config = dict(
    n_layer=14,
    d_model=192,
    n_head=6,
    n_kv_head=6,
    head_dim=32,
    d_mlp=768,
    vocab_size=2048,
    activation='gelu',
    norm='layernorm',
    norm_place='pre',
    norm_eps=1e-05,
    positions='rope',
    rope_base=500000.0,
    rope_fraction=0.25,
    qk_norm=False,
    attn_scale=0.177,
    bias='all',
    tie_embeddings=True,
    parallel_block=True,
    init='normal',
    init_std_qkv=0.0347,
    init_std_o=0.00655,
    init_std_up=0.0347,
    init_std_down=0.00328,
    init_out_by_depth=True,
    optimizer='soap_variant',
    lr=0.00381,
    lr_mult_up=0.977,
    beta1=0.95,
    beta2=0.95,
    lr_head=0.00534,
    grad_clip=1.0,
    warmup_steps=200,
    schedule='wsd',
    decay_fraction=0.605,
    decay_shape='linear',
    final_lr_fraction=0.1,
    batch_tokens=[16384, 32768, 65536, 131072],
    seq_len=128,
    doc_mask=True,
    train_tokens=184800000,
    steps=3074,
    dataset='wikipedia_en',
)
Each number is 500 + 25 x the weight over the matrix's rms, rounded and kept within 0 to 999. Layers, rows and columns count from 0. Numbers have three digits each.

# up: layer 3 MLP up, 768x192, rms 0.117, rows 232-300, columns 96-191
# down: layer 3 MLP down (transposed), 768x192, rms 0.117, rows 232-300, columns 96-191
up232:526507543493531442543513503534511503493513516519480502476492507516491500481503524506475451523494451501531487486516526486532494516498528504504473499506516479475554499513506565519467503502518516478544526518480531523478514484509439497468533489482523500501489527467517522510494496485471491481
down232:491502499509506483502479523482509553531504490518515512483503524513542498588437493486499442534496506467518501511486478497471529476512484516468519522496492492470530522477525499461516521478498541540521490476480457512485509499507499492495550506487500501473493504528475472444508490537500522497
up233:513487532460523525455488494443473492463506486467493505483505472475520492524433534486504524481477544504478491495487485460513491503491472530505489504484492526519473466525489505521482544509489489527480522464493539527490498472456496461481497494502491533507479529485485518462495523540490516527
down233:473507512522517497527510490500516521499474496474476477506525518497512525488508477533497547550513537506459543482501481514486530490548485497546530485480488461503460481517510519512472513562491511487459483438473491553507496538493524475483461481485514574475470499508511498491551492536485494509
up234:517484503533508469533429513472511510495537449502505476498458475479496506509532490491549500474525510482476494517519488563503464462486459493543486500483498517505530494455510512490506461489497514508476494446473511472463558554532525485516503472504485487482540512520510515451489499489467533527
down234:500532504514513497505535531498526510516496445505488530492520500525500490474450524488504517463517473515502492488458510480500507494543488495467512476503516497473525498510502493477510492475512488467518485551472483476548486491544481483505517523487479508544523497479496510474522507487490544518
up235:483490459488471473518490492501509495519442503493521524501489525471530514548466514514497500501480487510470512540488504476533497514499522466546489518529545509478501491507461516519520520455506498541477493525466469484507536537503515454478490464495543553483510509484490468501481551473468444505
down235:419490481485488520445517464469496495490465511557501495518521480487517498486456543503538491489475496486506496499491529464470512499455513473492488495540524545476462497515458531500496445443538521516486504515490527522493502460511524505526505459503474457500522501466526492525461508490505502490
up236:454522504518463474496568520503494536452510480530484502447534502474489506526464516509532450489464479510454489507480532487486524528466516506454510518461471517511503501516469501504483493529509538509495456473478548512507464461509499485505554530435498533483491499499473518525469475547506519536
down236:525513454480511466475450464503519488505493529472518509495508488479490494484547513460517535502483523522481520493445517534501479524537503485505489513495504538513498513497521524514480501507494520505454487521528494495459497506488453490500525484469503522443529477460470535497492518505510501476
up237:465486515499474508467497518486486482532501498532481495473466466493500472537519477476521446519482517526481537534497504542497471499494521486491567516450514503518531510519469490488565505490495536549485493503505524501484486502439497504485476483509523488491492464516516496524510507487487511485
down237:494493468522469567517503497502472461549485491508444468522484489512487439492509524530497516500487484473536507515522520472525492484458508496476515524485499509516528505456515486460485529492499477543469474513504496510501486526507484506462511543505482459490526498485501507499474498521509463513
up238:564534502505472524438515500472514494486473493472517539499578478489500519495487499504533521489491495505499537473543495560500505545525472527491517498479481478530484522480483545453529491505502500473519477486528483463498493505526513516531471507486498497533523476498495485503508484543472474510
down238:524508473491479457537479515506487492526505538519517482491501468529468471462495497483470501500477483536505514557517518513508483504532532475527469508550480495469484473510493536486468547521502501500491463479465524500493540532515490461503512454508511456475488529510467492526458494511555503517
up239:502483498481516514514482479486529462508469531521514529489514505491461485528528512510493508510509519561476466460470503480520536543475519501483470516460473511530526499545531487507518484467471510492540541502501520471544547503520496480492515478504502428562544553489535499500467514497526505518
down239:518492518490531469511478471461481479464528520523474493508475474502495494504492465491543496489558525513465480508506446497499522514490497519505509497548446463499522510488501534515506570445530545509467511509498530528503489475508494518497490486477495458556504450498507476495482602477480513526
up240:529503513508460517524477507481553521511495543484518554531487514504500509547497487486527509537521459528486470491499479492490494430482491536482487513511530488518559481469480489479475498472527512477456518505516480471516480463522510541508505521451490525506504503502520497525513486530499527510
down240:529479505496508463513528527508563505501518507486512464535479486532454515516456509498488512461517517523489517509516530533493508483513493488484485533533442454502475502503491518535469449511479532500483546501504492520512525494540513499504464461477538486507486535548482512498493484484508490482
up241:440473559513505463514482518505513526437480455458464481532484494509509507477492517536523500516497475508493530463511457513465512458480500528507524499498503512535551505482535516498518486542459513485543480505521518570547501448519522483540488490519512500480469483485488507500474493462500508506
down241:527484486512495468474490533473509534431511507523476468457520485498519513521445467491535527498526521508481471503497482511452527519500457523514491526524556487478459488461522480462500505466464482547438490498502544510485508509532517490498467514476494519510520511539461475486537513493480497539
up242:540513466491516535535492461492505501509554553496505492478479489456513505466468485519490501474505503493516490554499468494522515541525489496502534467512468500488472513518491509559486506477512507506461493518506487504518477523499488533508503455486520506547519505484554498491495484477539520522
down242:510424492505521517472510513526508524499479437511522499534514502489525455504496518545499517519481497468488480521505516535530528506483498530515498530527552549492480515467459450466494491503499545460477456530503540455508528485529457555493505515520493518488516473508511511473529475514522497537
up243:523481514508467473531482492542533484478535538501503560513491482535494501540526529452460534537528548516526517522478528487459483515481564479539508474510490448520509475483526444533513504496480509498489474482545473546508499543450470470500489521479542517473485479481505518479508494459484471505
down243:501501501502547474534480483512497489508486504534501503515455484488521493508524524505505538509532537508523521528488488483477485493498534527524515503488482495506502477498493498497474520471483500518488474502498474539495504545477469498497524485504530471493523478503490503490519466475512496529
up244:484454517510522487470498515500514465506506497479509538516531478477494525502487521502486479528464536524500503503477508505458505467519458475490503494529529523508515490527479460486497502527485463519501523500502547481500468477516507476498505495533507482495537500489505546550486466552476549458
down244:502477531500464513505487501508499520511521485501500496476513484478524537487524477506511572453466505487513485525500456516513526510518475543502497543484495487470456504538496506449465498515493499516535473505490464513484508508447525503463530518470497511467487489533482502478566459533510549486
up245:476490503523510491480508507513491508491477510501448462452531520457522514483500522513519518535514529485480535482474469507484545464506512550559510519529492488461563531524490500502517454496512565474459502514504495554537479481460533528461494499462496520472495494500479521522488474507488499486
down245:483480515503490518508507457491503507493481504510476527551540482518503488517520481539512532480516524530503452455501498520496498528533498478541529498456523444520470500506474458486520487479407480497494544462503498525506519487452515452534514480507544528517472513498500512517496459513491516543
up246:476484520516508480489501555468467478532481491485495484503507506519486488487523531516511498476508526494502500485507520470526498494463456510466469493497526515551464473501512533474539509473471518500522526481531511473484480530544494524488528507509473470502498547508491529510473500476455516524
down246:537503505495514484528502494504522486559533497481526490515482510531509470505514487469530477518502471521510488496510504524538529513524493510533507483513489501467519512541483471514494526526515513498464484497493494495527515536479534491467501472513497495497518506499484456462510502493529519475
up247:465468510462495497497499457514518514529519521527473478516489489492506482485524493499517512478517522486532511520461504503556479507457509507487535472491479480503485457490475488497508498514482550470511489547493481542519516495513504492530519522483481509483523473491502516486498519480498498513
down247:491522531494473473470509510458459465487493511468471526463510528501472485528494479477479508504502511506493517521538517448527526518538486494494506520499484500520478523479507566477511498500508535473531535548483479510490502485494505498477500513478524525499502504497470476447472475485506515499
up248:468464495485503458495508521490473505523514449445503532499496488492498489550521486511509450515507505496492533490512499537506500461463524501491489532478494508515453508533494461522511524438479496515482532454514549492479544505497507498499488486514520515508524479509498532522527501495449533512
down248:537516457461448471496492459472525495493496522505514512483504494514491508480451514466497480516455437489445563511541484512507480515546534505469494501472432505494506527437510475514492494465489467466492529486546476522498483472494473501509497528474478542494494474526474501437497467510503487494
up249:547484504508531517472513522516457483529519478469547528466496518468515544511484492484474525478461507448503507453479499515474484514548568516465516485483514515528469493495527519550497542492501517485436506460501488552508506530498508494507512487499508520501523499508477485449493548526522495517
down249:564526490470453486485478462523511451506453510501493493442467513484530507466550539511463516455548534542519544460457517494508492484555492464502531465517468516518548477491457525464461485520475534467465500489494506533499453502524506512492503493488491495491485536507517466466540552481530474533
up250:555484498495525438472540494507507471486522481499525494509460505443510488515524512517493465491496481495511481547511501483448496478496496519478527500517509544512532505493482501516490515494499531462522491496481514474499482488503470511542481497528510527513520467486551513499458446494503502540
down250:504484508496472513514512558508503522508496477542477533493491511512459549524553499515490527522557529457516498484527522480524502486531495558471518510529479503498473481500507525508519547500499453512499492479529484488515481493446527508513477522518480477490492526465500499474496521485533546513
up251:517471493484514468519462492514572508509512453491529497481491491536505482457511503436494508498546519503442461557472492516519552519515479479508488533490538466502514507485497457432482493508523516526501511515465532456505524521477519468519492484542457512493529519512492485473479515526514486478
down251:519478504509547483482509498486518504492495511486477482487499517467544472532451442495501501515520532454520495533471515515502532534522517489474494531491483493501500531502509500492468532498520503518512506532514493498476518475498481511508471476505486537524548494487472475483481508452474532507
up252:505495516514482561517510515514501541473500476525525555478489489463521500498492482472477506502525479502478487507489538515505503485506527516525489478512490524504523530506491457489488487495519519493509444502503481498504494517509490534484498542516515527521467517504463538488529500537526517470
down252:545499506530536535492510535487488481530504514480463535547522511533528429495512515510533508524512485528511475505445510485507483500542474504490503532505535507507443477508471501543451545495506491477528457491487525509542476524509492477511497501547487516458513509498505485538518520504492507444
up253:468470502503501485525494488484494470516477523486499531495500482463519517475517497479508491506523496475514512493516492510496497529497505482477473495491484498540558528510524530483538499477489466473510522466492539497455467479529485505499483458480495527473524521510480533491473503509524502515
down253:509502501472496523505526504468503491512538529493503505492498498471510487500493517558454493492492425479474513457505512530517513492530461480423533507516562527533478526509504502476521495494515497477513470515502476514493471487491523478502507545475527507510513484484529511513483507521522499475
up254:518525469458501488471484470526524521486493492488480519488509503473508483513476522492503508509530470526542492470524535537463476460510493508491522547511536502542521508489564496535499464524460525492517506480508514488483482461505503445490542534483498495504483498518492507493504523509539517512
down254:492542474438507468522522464479482493497484480493497477485522504504509519532510477493490542510507461565530474517514481518495459513501497499509488504528547485489466484487503516508481493441480532539506516498473473521500476530526456507516503485465574434541519497488452495532497489497487479506
up255:522470495554498453535501517470540492489515480509529485452491512512454538505502484474512509523478503461508479503504499434485516510509514539472531487500477511498455520499516492510509517532507437504519507495512513540536500469521453511488478542432500505489482499506555532488442489476516526491
down255:499480425478509505520499508463499468481484526508541493531520487517477501487522503536447519477482549493520532537478517524480522497524547503508522508501470521525505537465492490529527463499499503493531545490511546522514527495490515498480502477523489536502504462508492472498470518484482485536
up256:517515495474497527481540487458509441495474498496505535458515467491535524514514520507506539484495542497509519493536528495470510496537455485479541490491508530469491514493491490492508505524497541480510500518558508565493459514515497496494433530470501496500510492488526488483498461499460528501
down256:521506509449492487525495465509514479499517496467499539517452531510524482469471512524513514458444541503512566541515453520510523474522514480493528506483468501501463488492520518521475490512533494497518492484509471529487512500489482497511459528481514484496475520513493490479484519479504478450
up257:474477464481487489470507506501511476516496512448498509511536494530442467509489497551498500490508522511535475480500492509461524494500549500480526514527527481513483509522518531548533456481473507473482501483534513504514502507527530538516487533475480545502515493458489500504502506491443477488
down257:510531492543459493515521500486493485500504499532503521506520476505549516513489474466513528521484491441509508488467516478520459522502506451503490507441486466500511515503468474483453523532505481477477477513493476451486497487469470465463503450538496490512496494493466490466515477496491486532
up258:468503527534509460521510475531504543483469504468486471503520551469446494490536476511527503506520506510502514506537496468513505474499447548494486481478471527492541515519495522460514514524501479522524503543546542494447484526472465509550523474511491498452577475500514488509532483462463493467
down258:531521474489503487509518524513523488498503499522515517495506484511519471508493472491481479513518526486506469504510536509485520536509509495478508509460499502503482471545478472485481480488513475496505468502467489486525471519482507482483514498513534523467473493491478507456505501542481540533
up259:499484533505472514481445501515509510507526564519477504520461508524504519477481515464485470497560510494542509455523519487522519512527499478538526490529546478532497488511520490478512538517506528499493508470508486463485529534483478514470509536490526515579530513488461540511478495494505438504
down259:493494517499518514496495507516506520502476496437509516453501489445449493496491548505483549509487514500538490503480529500529512528489498492498494514504492537517528475490519529489545468467482470493494482514538490476528513483506521522521495465520513476491475489497473515485538464512507541464
up260:507532502549508507536473457529532477513527499505480501479514490518494511511498494497518483513474496515489500512521525542507491513497525489483473463491479503493518472538504497498445559510528498532450550481503539503456512505540509467510513499473488496520503474472499539451492501528541478499
down260:473505498514497504508492498528506474507461482508496512551536507516486534499485480548528492507536501523455518490505506525492471483469517499462518517511456474499485520522447514461487531498500510512478469449505510465429524557488478458516474483492529461498489519511482540488506488514494528475
up261:488476524455500514497506494516508498484513480508518538469493510518523514477502514526492461446498495493519473523453493499509495491482496523486525517495500500449495490516519479466534466544473526464496534475520520502513507479492471472519505515512520465499508533502471434491547504493488513546
down261:533513473497472505508512503497465464541510502486459527472533485531517502538458519564488487491479516471460513456509492517468515491489544515505523554543475507499515537510497512508462470481539525507516458524499506524516494509512508544488534448508505507521522468491483458497529487563519488488
up262:512504498459483492517479487492522499558441512518484498451501509492520517504483552494499541491508496521555457487459459462528532462506494518523447511535499517503525456502543516453509489478527543474510519476511503492525491475572477467518484514482542488507508502520485542523536482503486488511
down262:526448510498510524535532442456486512498488515540558490482471496497502497558462482502489500501512467516473505472454481515478471495530531488465503529501530492485523505527472495508476518497518498510560531548493469501492495449547497527498507506535514483473488489505489504490476510522501485529
up263:537513498439491502481508507470493529478500509464493507549492551522501500495505457446515522568483500512506564476462491491554487464481488476479492471517490511494500451511527468505484462542504536493523479535482489553516497497523478508521513479556485510490509515474517521507492459507530517481
down263:520523535534514437484532541538516457525536494537484459447536490530477468543487481512536519460477500479520482496522476492502506524511499487493485500505476480513483519509494522520469550546464500468495482491456516491512471477541487520518492509478484476497544510465480506472497504518478506512
up264:529531511489541469517491509539466487535507466508472483466504483522505492508512513531506493469474517514505505496465509554514494501505505541523475548486487503559481545486528474508539489496448506468494554457522483495469513505525561524508523523528493488501474510540505502503481505502541470466
down264:482512522501453508494501466464514519506480496496471477521484491443493519507461521466442520499486526523487509478589503459480491529492479477473494504540490479466497506493486480458483453509511515543499488543510503481496476521471468484529507513471503481487502470505493511488468495481510521518
up265:521546534504488496497527508482505513485465500516504518499497556505479493490527532470489467476492473487502499514441521518505461482491462444529479457501515508480507507513524502521472529535472507501480510513482506488487526487473535533529488486504487517463475540472517502507519496517494494505
down265:510492490506500512473469501497528465507520508459527487467492474482499504502483517500498508474519495505513487488481506467506520516517493501525519483489506506500531472539519475514530534505541444510517492471528495499498478513490486506495497550486489456511519516463472534493528533523515518556
up266:479498535535470487490527557516511492521466493497521494460514458504489533497464501493511478485498482506514521549535524474511499523470452504515509536509507503499494509508457521522485474529487521468503512498502501502544481520536494493484495495486500491487483497489468522487524499505434487542
down266:487484486523514531514470513493470507518501491503513505495513496484510471580534474495518518493481541529509500518489493530518492478481492511530454460458535499535491531518517514509500546441523530520499493510499503466502495484497549524491500480495477483485497472450554488482506469468569474462
up267:517466488526512534501486476486478538461509497444490504518525524553526476500517517553506493517484551477514537506522474500503485508494498502453516444486499528493429539527523475505550495543473456493484494470476501529465546483493458536490556477517481516497473516493494502539508468526514465507
down267:495503479528507503512479539528538483495471495496530532508550419524485527451513478516475507471496538477507468479498539537516489517511486524547415537500497484532509489476502508498484455512486503493468501474512505514500508502525548514487461521521493470515525509523478532485515527506500505549
up268:508503505519475521489484489500511482545471485521525485458499480488494458472489501513528477471524464465507464507500489514494540527444558494491452486510488517516480528493496486458503521489518510449522511514471494504514476537492526497505491518461494534535503490510461503492518483562506482488
down268:462496536488537461477521506469516530497482478467525473497504516482535547516512544536499507529491505483522494468462510482506456472498446469515480544458492496524535548505534507552513483495488488479480492505480519524495498516499494498472487524471458508490507525533483474516491456501463485498
up269:503470541527547440528484486477514500526468507492522537484490507457557496488503521515514492469485552498476473544472495485494482493508482501518455506512487501543499486535476485501528518498450539503522479509478506503500489504493480464481494519527532516549476512500499492458500507541528501499
down269:556531498427482493505515501475497509505518484520491461517457484453451468524504496505470511494489525505489477502496534515518477536505502477505524519483499536483472514464529513527466517500543476514500491529499502507524516505505452506508533470466521484514520504491535477507477490527534504496
up270:471505454514481483495509469495514524516517496490486488493545496463515540464514500506532464533502504526510488516509518527501501534462485522492473478497453506460485500487504496509549465547502483510464484462521498513515480479513505541447488483532521481529457528481496489519499492490548444464
down270:503469462505473509496528482513516521458525508496534432552474457537433487478499511522491510464479551483506510498520468439499467504450541507482523503493484520500514479527488491530511485499484523463488487457489538508485580537482499501539481512523517507495566499529518460496514503479487526529
up271:516511518506504476497517476497479487525487556514462507511520492500482520485511512510476513512496491481518516466485547466545537495496508484539503530511475489550519497478564503483546512504469509504490570547471535507544535497534527468447475511491506500498495504514513512487512477493517529509
down271:505511508516484487499527502542504491511515538531500526529489506486482538542529508494512499504453469517467509503507507513497501534484459499464526485499520527496514458554524475510538488505455483481492527476509484529505521476472487491551492539541489463501538489466485508486498505489486515516
up272:519524492517532502485528509493495498499489500522501526478497511515516503465470494508449556511510497517522525492518534513502464525518541479483463433539520462518451512496497501534454495447536531481522494471496492521498466487505518519491491513474484484540550499466517439533496500541492508454
down272:498500456500525516508512494511513490462487455492496442495505478524457523474516515498509516503503503470463495493483499496496529491520461509512482504476505467552519476447484479459492508484543487486501470491498508506475487481489479523472513452501535508506477466484533484478517497526496499511
up273:507504500517464480442496488480527501471497503541481514472453507517500508522467496515492516510500518485435495475516497480475499501491515493488497515483506489518482461521514496510523444525511540487517540481512502495426514467495483512494491481464524490514506520510513487505482511490522496567
down273:470459488509493500491513529547512519507524547487482500505549491523455491519468504475516504570521481487498489543500499479494459506483521503520483544523523506512541499475503486492487507506483507458441479496512499514473477503413530484448490510495505514504477488491484529507479497490477517528
up274:493535529535524497485509512516506486498427524505443520509489472505507488519495484506508573504516493515504504518496519509533491492506515532519478521521517473540462505533525520471470524485497467514492520455526491535484539447502531522498494519474467487500481476503490549497495507519498519505
down274:458520534530468529478519477484503470512502531536526479494454472494535485493499499530492454517506523557479522517517499507540485502530480464464508460470529533514530518520455486524517560500528535488499489525462544449525512477479475508490479495472540482507521514499485519526520484475510491500
up275:501544492534449463473444500488514478502526485523468481502511528527529498503498505483494538529484513521506454453489470530558489494523499527496489539480504485547503488485499498439514490494435523513454462488497515489492504503482471510475495496481517497481538519467480502512524528474454514485
down275:517515441501490500508529490535493471461476480492507528508504515487493500545476505484529502466481506477540500472483509512527460522515445497529484481513506474463477546503490481501486473500470464496530494509484495495524488515492520483448448495535485500495463492506506535508449537450495538507
up276:519550506495489492513482473501483498502520499521522550458471471527541508506497514436525500509518493491477524477483475514485486519491530510473486478519514479509473500487540474477492527487516473505491469488482475493491514491487470483463526506491481498481523476521520539506510470510501513535
down276:544475512484508524473480511486495474504499470493534472505511502583523481485494488480511485534485528455512503532523538514505510511494527481525511493485477498521522514489523495518518540548520527484558460480463518490472491487461468441451523509518500426496509486504481517480529541515469457530
up277:443516507506505463524544489471468506488492513477525471537519502511490553494523566528536485498532467514499548499493510438515507514521507479495499534529538498523532511410512476502512477469490491532524501519532506455482477514477476501491536492481522485494474439508512494486537522485513487514
down277:508515535508513544518548559516507493515474469539494504490508508495475522514557469445496481538500561487512512451449515467517451518516484498493548517493470524509499522500472498482489474494522536499464497495533504508484530521503506527507519499510480513486507528507532461472494479474481494512
up278:471482459478500507495532525498513481505560482541524461490519494491530538546532508489463503512492505495445458509471489443498505500506508528477485496519509522477535548485503509461441525548528501507485493436510500480527500481455503530512530494514513506490509478459518488517526485537487543515
down278:550509507496462483503472480527492469501477484479502488523529507495490510516483483477490523503491504498486527486476491539543503491509504501506476467526494468542501493471471488501540498480486529486482470520520501538458533524479525472516478493512499447528542468554495492544468507458530510524
up279:491559486458546496510463489487545505538520518531534441471485460509517511539446503460523477570489513478509495512521504535517504506457467472487525468499494464464497499510504499522446497504491480471479488506531488493549497485554485489481483507516537497495500480491487514502431509439481485516
down279:519466519482496558487503504506453503462440514495518505501478507521481439517482506519500490466479528439491511503508463490496479459515517511497519515531502486519508499475512514461550508460500497525485483499483509495467513518511503451494472470507479487512500534531487496548517445474543476489
up280:487522516499450507498461494507486481521502538495489528526475520472486507521501486489511514529511487525497484531464453498519523499477468537489518486475477535514502466517526503502509535553492482498500508498463465504484520468509487487492485503483470525564531504494521528510477520511519510502
down280:516507528472454514513470455536535488490504494442530502486490518527517518492478524496473531513481519482497498493494457506453489515522473533479486506543502506482474469518520454468504521511477520503475484515508505460525522464502501540478513472503518469500497503522490498486471520509520512490
up281:538495543491512461513469529531478510467509447499504440497520519515480471499447522477507524486482490480470497517519540486510485526508550536526464470477500537535498512518496494558479491452486437538509455483520489522510481539542510523503491526526499513472542484505524515482511480519497498483
down281:488497480463520485510495493500504482485504508455482516464471474513518520509533482508502497474477490475525519416503493488506460470452443471508530499510475524486491486470542525479520476525476471570502549495522511497496559511473516500497474517522530527512515521484509498491442544476490492499
up282:467539541510484485482483529480484472518511499505508503511518514505501455492515492523515501493518449481504513500506520483527466487480447532551503515510486467508509531509478505482506453492502481489480496510506483536470531491494504520486504510496517511480527458481526518493514518475494467477
down282:545509521516510525509523499478511519469484524535525483505522526503532505472491535546494477521524506440496477509524505489516486485499460526524453564491497497493486511484487486485529505486502497480514518518506475510468474516487522531492483482500513551523502517476489490493515550492488513529
up283:514511506486506539491484485490505464505487530527488475498510463525475503495486480497519498477498542568497496525518525500517520539484495490487486500507493530572470503506554507504513500510505508472472511509487478523554526522489474521470504530486462437496502470509511496499491491480485512504
down283:482464482496505482465457481455546527525491519488507538496500493479505491508495486513512498538436522510486445518495467471509497519504534501491498537501499493492471510511498549465472528485521513486506471485546526486549496506502482478491505468515487467444544532476515520521468466533513465486
up284:489504472469518513504513480480483488497473467504525501519525510508502481547502509498496511492484486515519528503488509544521516489489551448487514478521471535525483488549483502558484490511502461480506500486474544515493524538511519506513508491524529489480554443501454518518528471526505513507
down284:535539503465515513474525508492514489505503508518513469489517532496453524497478499481450456507472506484480548461481516498461537500484520485512493543524451519550525518492497499503464501516513464506483531537527509517456489481539495483501490547501477458492462497490506503519495522509530512491
up285:507519521490543468514482490500485500548450477465472476476508507501480510541513539530505499475503503497464497534513563471519512489495496494496525506503537515491519501466494535505448452515480468462466498491501487484496471499529549478467501482467530531486463480462475484537479482529512499509
down285:510469476480476502484472499524527502517506481485499512539521450522516520519538485499491516473526557480498512478521502486531481518475492517487524455544501483492506486506516494508466494514481485484502511520518491484519485499548480475497548528458505498519471505507516486530524505496504539480
up286:498464522453515506487476492528533517453463497488484529489502487536496476493452549500532491479555511500517512515475490506493501458496486525482486517472487497515507480477553527490511501469549484539543494464522494470453534467485523448496536506509468474514462536500493528472515524478491504498
down286:491491448506484510491449521511497518494546507480523534481494482522553518480507482507487485527515528500496512517508528503528491528480479527518519478500525478545485505484482545512534530497524490521503530507479515544460472492501485532503519492474487516476483499528494491511467474498534484456
up287:508504444472511486450487480512547468525520519500492486495458456438483496474495509485519499522485489539465558498512497531469466509483510494477511464471477539501489501477520475511491505522535509494524526524486513500504517525455463492480469483508514488542509512502495505486467495486515481470
down287:520537488484517495507521537506505547503516498512554530492485517522464459510531510513457516524475474467468504520491522490509434482524506475471531564470541510487515506496531513505545490509495491488518474466477518438529513523490437498510563498535508566495500507504531553512533477510531472508
up288:491480503541466469536478502485481524519525500497464486500536502543511492498489483513534493517507535519512503493457529522519485485520529496487485444481502531535488512471507481480503475467501494489490523483566523484501510497537476528515527531486500531473475477515520508520503526525489523503
down288:498526470493513458529531518457497489489479479548517499473469525531473477519501534528491450498454518491459514496444537457470480481472462490499511467505491495478515519511469513519502518509516487541511487506472538493535526507496471540515492489516488523515503501501520479517506515494482512530
up289:519498529433509499514462485446500500493501450535517495483489527497530507519522546534503443478485482456512495528512527521520481485512520519514492497482464503493502516466487533520488481477509520469493523513519514470526508506519487523465495452532535478498446548512529479508529478491511493518
down289:471485474493540482509505510520520458546524508459559468504545507476505465485482485459478509500487501512480489521536509494499503512517505478496500504539485493505476477547449517511471537483506483467482480498498501498487531488525487509527501517548496523541488561484502495490517546463477479531
up290:484498546458485493493523508473522468501517517483529520558500519510545525515511477492478521465485483484492505500456513520493501523468528482508501486501427471541536536479474491491508493478495454513510480491527472498471479531488465515520520501471538531489496513517538471515488506529503489550
down290:527446482481523537515463509497481481500475507518488502483493482523452498492511516550502517508459504503472500486512500525495483507520474464498523515487556513490522504524498501477513516464517486477483480518488553445516487466510510463500474481515458515483511529504533501519526530491485510506
up291:509512511485563533573490507531486495512464480480521471536517510484475487538533532494560455488487490491504520515531487479503501492531505502496495460450535522502509474458506514504475493528468512476513510493533482504512500557505457467490510470509517496507508481466518508552482509470499533518
down291:501506519499510496511519502505482506528495467512509468509506499478480481527522470465529469491514511460481509503518533452495439544533534499530520534459556515473505497489501490505490487497496532485526514473503432492483472520488477463474483498543491462503518495485483530516471468453491537470
up292:529482512534494496522500497461505463537491532530511465477494525488519473541526517499528494479493484501519521539479486520480532450507435511507532475536482510507485487489475478523509501535526535488486524492467517555480514513487497521503498482464522497508520479501512500517517496513504480476
down292:483501471518505521469467482456492536472525517513519468489467521502503500482530508505455548501488483489470472551508469501508482547494465493505512497510523484485503526486523478475516480497517469467489505496476483496515472542530493480478505510494434481506433538524538491510460518485501493528
up293:456529482536498479472512476469467525505510514495572488433481514475528448506504506514503481496458489527497518516482478498527494525503500495495505568530504510459525505489525531559464496495518547508483520494507446488496572556508442526518489508475532479538514478462511522467521490459477500462
down293:496478503515511519540490494482495514547525555521452495486515485459474515511486511499447548491507460539448540495516508520463481507524473509521469495504534486433534540512512447501469486488505506456512544477429484474452471493529507528479462532519470543448495460525484504482469488493504506495
up294:464509537530481482464507477492530504481471467499480506456529472498479523478477506510538454543514488499503492549516522494486496511485460475505476464455453509495474466501471501585526467475448493480530549492510518516528547513517519521500517498555470476507514484495528475520472518498494512447
down294:541527465520533483523483554538510513539521538467539480511511503481476480503496480520523504477494495484520491499469560519497480504505529540519495495481485520559485499483514496511526526447482501487469511530508499470509496488465540504454494474500510485527479543489495502468441534470478520527
up295:515480470528504488467519526505496473485524498475448463539515535522490535522497508478487579502521512489537491450517496517491507431480528500465497472488527512539445518561485535549495495437535498523520466470499536498519514515563500510486511500548507486476494485529486516506446477483512491488
down295:495495505511508534474503509523527492526550477563471494537452494522555489502508500492533493493499522534471505518490493475460509497514498501486453526500517501459465500487480542489442505519540543507488461504520525487509508505468530487519508460493535454474473514518513528507513501493460490523
up296:476508458536552513494505529489467523479457502474473501497468467467559471499542514568482454504531461513486489475468508499499503438495495511481518486503509494519500482522510530508530467459493492485496512495493515470469500545471484514510491528517511548516496495471481471529530468470499488466
down296:472567488499512541494441475541542516527467474436507506506455544516532495497475530475415512485490476465496480510497471522509483488539515497528498515503486508490452485488531503519492470557515475511460548509477535477479541502516519534539457503528523478522505531505543489531519467517517476518
up297:536514486495502493532489454487468538473526493480519511484508513487551490499503482475496518526486493502499490496457504496484519507456470470506479501514536489470502496497489483486532510501514520504496495528510508537519459522508514543504507495522508472493541507529516478482509501499492510468
down297:496495498476555539477479523481514472502517482455512508523516469475509480509509498482469494537477513513472496484509483442508499465474440499520493488523505499470481518508506492494538522535507479475496468487475501536484475508511495472490498519523533496514510494497482471483504491478520530481
up298:572482504497489473496493514473437486525523477483500461523511473512488487475515496507501522459525468526496515463499508490520492542501505473497512490496471508502513523505533494479491477475470541550496498511517514438526538510477487516505463515488539487529494482517505471527489509531484491499
down298:495478502512529474442524500503530490486545486539520463511507489496518463454520493530519496479498529520495530506530504533524508534557503491540510482435455464528467492522483494533494494483486509500509484506484495487535478476501486485468513507502516528517472496490497521487502527473499495502
up299:521485497533490484486532474524508510532492544516521508478536505498480529480473502481512443474531503528503546501477517526504473491516447515512512530487525535463490485516516461540492512461497530538500505530549447527468429509522456531493526505472525465476486518524501496512499476507484510497
down299:500480474463502468526477515487514485522482474457511478492504491514452459561509470463488479497509496501536544496526487458502483502481459491493533528516460524461485486492498503499474519536547460461542513533494485471498490498507466430489511497515497560485510477516512494479508529541478514486
up300:518483525483515526491509505516471469472499520477519522483520516437510513519505478461500490546505473486525456529487503493485489498512493523495529547489511555552512519498496488468478472507512503525522482538494509489497474500503524485433470541552517466497514488491492503550520491456507453487
down300:507501514495492483494456499476567497528490509515488540509469501546488492473507500478524465471460514492499542511526499500504473505478506492447533512502517542506497512535511492550466500507503489484504493486493503473513511501521493483498444509506496520530556466520498461525494480531482546497